{"n_layer": 10, "d_model": 96, "n_head": 3, "n_kv_head": 3, "head_dim": 32, "d_mlp": 384, "vocab_size": 8192, "activation": "gelu", "norm": "layernorm", "norm_place": "pre", "norm_eps": 1e-05, "positions": "learned", "qk_norm": false, "attn_scale": 0.177, "bias": "none", "tie_embeddings": true, "parallel_block": false, "init": "normal", "init_std_qkv": 0.051, "init_std_o": 0.0114, "init_std_up": 0.051, "init_std_down": 0.0114, "optimizer": "soap_variant", "lr": 0.00381, "beta1": 0.95, "beta2": 0.95, "weight_decay": 0.048, "lr_head": 0.00652, "warmup_steps": 200, "schedule": "wsd", "decay_fraction": 0.348, "decay_shape": "sqrt", "final_lr_fraction": 0.05, "batch_tokens": [8192, 16384, 24576], "seq_len": 512, "doc_mask": false, "train_tokens": 93960000, "steps": 6495, "dataset": "wikipedia_en"}
Each number is 128 + 24 x the weight over its row's rms, rounded and kept within 0 to 255. Layers, rows and columns count from 0. The size above them is the row's rms in percent of the matrix's.

# layer 6 MLP up, 384x96, rms 0.182, rows 272-278, columns 0-95
size [110 103 101 107 101 106  99]
[[101 122 144 100 142 101 147 124 151 140 129 108 157 153 141  93 125 139 128 141 124 112 113 111 132  80 156 160 144 111 132  87 136 145 134 122  68 165 139 131 135 135 172 146 105 112 108 131 127 156 118 134 174 122 106 148 163 130 138 160 142 159 105 129 108 193  86 182 122 105 153 133 106 125  76 111 127 127 121 143 118  81 128 138 133 113 139 138 119 101  93 167 154  84 121 116]
 [122 117 176 119 106 116 132 118 140 165 148 139 134 191 130 113 129 154 148 125 124 107 123 126 117 105 182 137 165  79 129 141 148 163 160 130 120 115 145 125 145 130 136 126 109 137  89 127 142 141 139 131 111 130 191  80  84  92 119 155 166  99 138 109 129 142 101 151 139 141 122 118 102 148 100 162 121 142 101  84  79  92 139 124 133 142 109  88 173 146  97 140 116 130 123 133]
 [128 161  52 119 115 101 109 124 122 123 140 154 148 125 115 144 146 137 111 120  73 141 109 113 129 153  90 152  90 178 184 138 118 203 125 148 111 138  91 183 140 127 132 136 118 120 141 132 132 128 117  79 136 121 161 142 149 120 126 129 101 116 148 120 123 139 110 115 132 136  99 116 102 130 148 122 131 131 161 138 129 166 129 131 122 119  92 133 179 133 159 152 165 141 109 103]
 [139 146 106 121 183 119 126 119 113 160 123  93 101 156 142 124 129 122  92 111 123 144 147 142 120 130 116 118 113 129 108 156 124 141  74 159 187 118 122 110  74 104 113 130 161 186 144 118 139 119 133 154 176 103  72 116 108 139  90 161 129 161 134 137 101  89 122 142 106 102 123 191 119  93 148 102 129 138  97 106 133 128 125 115 110 130 114 106 143 122 100 125 142 148 138 146]
 [170 158 113 177 117  91 157 126 107 140 110 138 169 123 140  99 145 135 177 114 149 145 147  53 104 127 144 122 128 185 123 123 169  98 120 152 109  97  99 109  86 111 100 150 114 123 110 121 106 118 142  69 123 137 115 163  68 125 146 132 161 116 125 115 130 134 149 124 152 132 151 144 117 131 129 121 107 157 113 135 128 140 116 132 128 138  76 154 121 132 159 136 130 114 117 155]
 [ 93 148 137 121 137  80 138 174 126 164 159 118 107 105 130 102 146 145 107 131 127 116 136 144 130 100  96 147 127 107 140 132 120 154  91 146 136 113 128 126 135 163 126 141  94 176 131 129 132 144 121  90 121 109 180 180  92 144 121 169  96  98 134 108  99 120  90 129 109 113 110 148 106 101 112  98 128 111  60 105 123 119 127 176 102 170 118 163 106 111 125 113 153 130 149 130]
 [159  97 131 129 120 160 150 130 151 116 127 148 112 116 128 155  98 152 127 110 110 131 147 133 127 146 110 107  71 106 126 124  83 117 166 113 121 113 125 109  99  91  90 115 137 124 150 168 141 155 130  81 111 102 136 150  89 165 123 127 168 100 131 106 136 131 168 122  79 142 102 158  82 109 175 143 113 163 143 133 106 165 126  89  98 112 116 129 112 100 141 163  91 126 116 140]]
# layer 6 MLP down (transposed), 384x96, rms 0.186, rows 272-278, columns 0-95
size [109 104 105 119 101 108 104]
[[128 145 137 114 111 117  91 100 111 167 103 125 154 102 106 134 124 122 107 130 158 136 120 128 140 150 138 122 129 115  92 145 114 133 130 100 109 100 118 133 131 170 158 150  92 144 159 137 182 157 143 120 155 137 119 148 121 140 145 112 133 125 123 128 122 142 190 157 131 122 173 136 116 183 164 105 104  81 126 119 183 116 190 141 155 140 121 124 125  88  75 154 128 155 148 111]
 [144 127 152 159 153 102 124 167  94 118 154 142  92 140 134 168 112 103 111  89 112 120  80 156 102 126 124 165 171 138 103 137 100 128 127 132 126 152 174 111 128 122 134 168 118 134 114 162 159 139 120 116 121 181 129  78 116 103 143 131 146 112 138 136 115 127  88  95 136 102 133 120 118 127 145 131  92 140 166 146 124 131 100  99 111 159 117 125 117 146 105 186  71 137 115 158]
 [136 168 153 144 127 142  98 144 110 116 194  84 112 119 165 160 121 132  85 163 121 154 134 136 125 105 107 131 150 113 118 109 159 134 110 114 147 123 164 136 143  95 135 131 129 150  92 183 120 107 104 154 158 165 122 112 123  86 111  82 118 128 111 116 150 112 121  84 123 158 113  95 113 129 113 151 112 160 118 126  88 117 126 124 134 118 154 169 145 115  65 124 110 110 112 107]
 [ 98  95 139 172 121 124 143 138 194 122 134 113 112 143 135 144 121 111 118 135 178 131 149 120 152 122  98 144 126 154  93 152 134  88 146 123 142  80 135 155  84 143 147 124 163 134 126 131 117  75 123 108 147 156 134 120  85 103 165 101 156  85 145 142 105 129  79 121 145 147 110 144 168 151 100 120 111 124 151 123 109 128 138  76 119 129 100 130  88 135 109  86 134 110 131 127]
 [ 80 124 122 112  88 165 115 165 170 113 148 121  81 156 144 150 143 140 121  99  77 120  85 147 142 138 109 146 143 106 105 112 124 157 157 108  99 122 135 161 106 143 120  96 152 161 139  89 132 157  88 151  94 116 147 139 111 122 129 119  98 130 136 158 118 146 179 108  88 133 126 157 124 141 115 137 155  60 124  88 114 129 132 112 148 128 142 113 106 131 116 104 125 156 144 102]
 [136  84 117 155 108  94 118  74  96 126 152 114 131 130  98 144  97 141  83 179 143  99 101 103 152 150 136 170 151 154 111 165 104 109 131 132 109 112 130 136 115 143 128 148 125  93 136 107 165 134 152 105 147 122 104 132 177 162 110 133 144 137 133 139 152  84 116 152 139 139 156 157 125 105 156  94 138 115 113 121 125  83 136 106 144  92 104 126 157 123  77 140 109 108  88 143]
 [102 141 136 157  98 126 111 114  97 166 158  90 112 103 104 135 139 126 136 166 152 144 147 162 166 102 133  97 119 152 125 125 171 130 109 127 122 184 105 133 108 123 154 138 142 126 147 100 128 109 127 166 106 148 140 120 143 123 134 136 144  79  96 122 117 156 157 140 161 145 141 116 150 109  83  79 141  90 172 122 155 107 121 174 148 139 159 114 125 154  87 109 119 162 156 113]]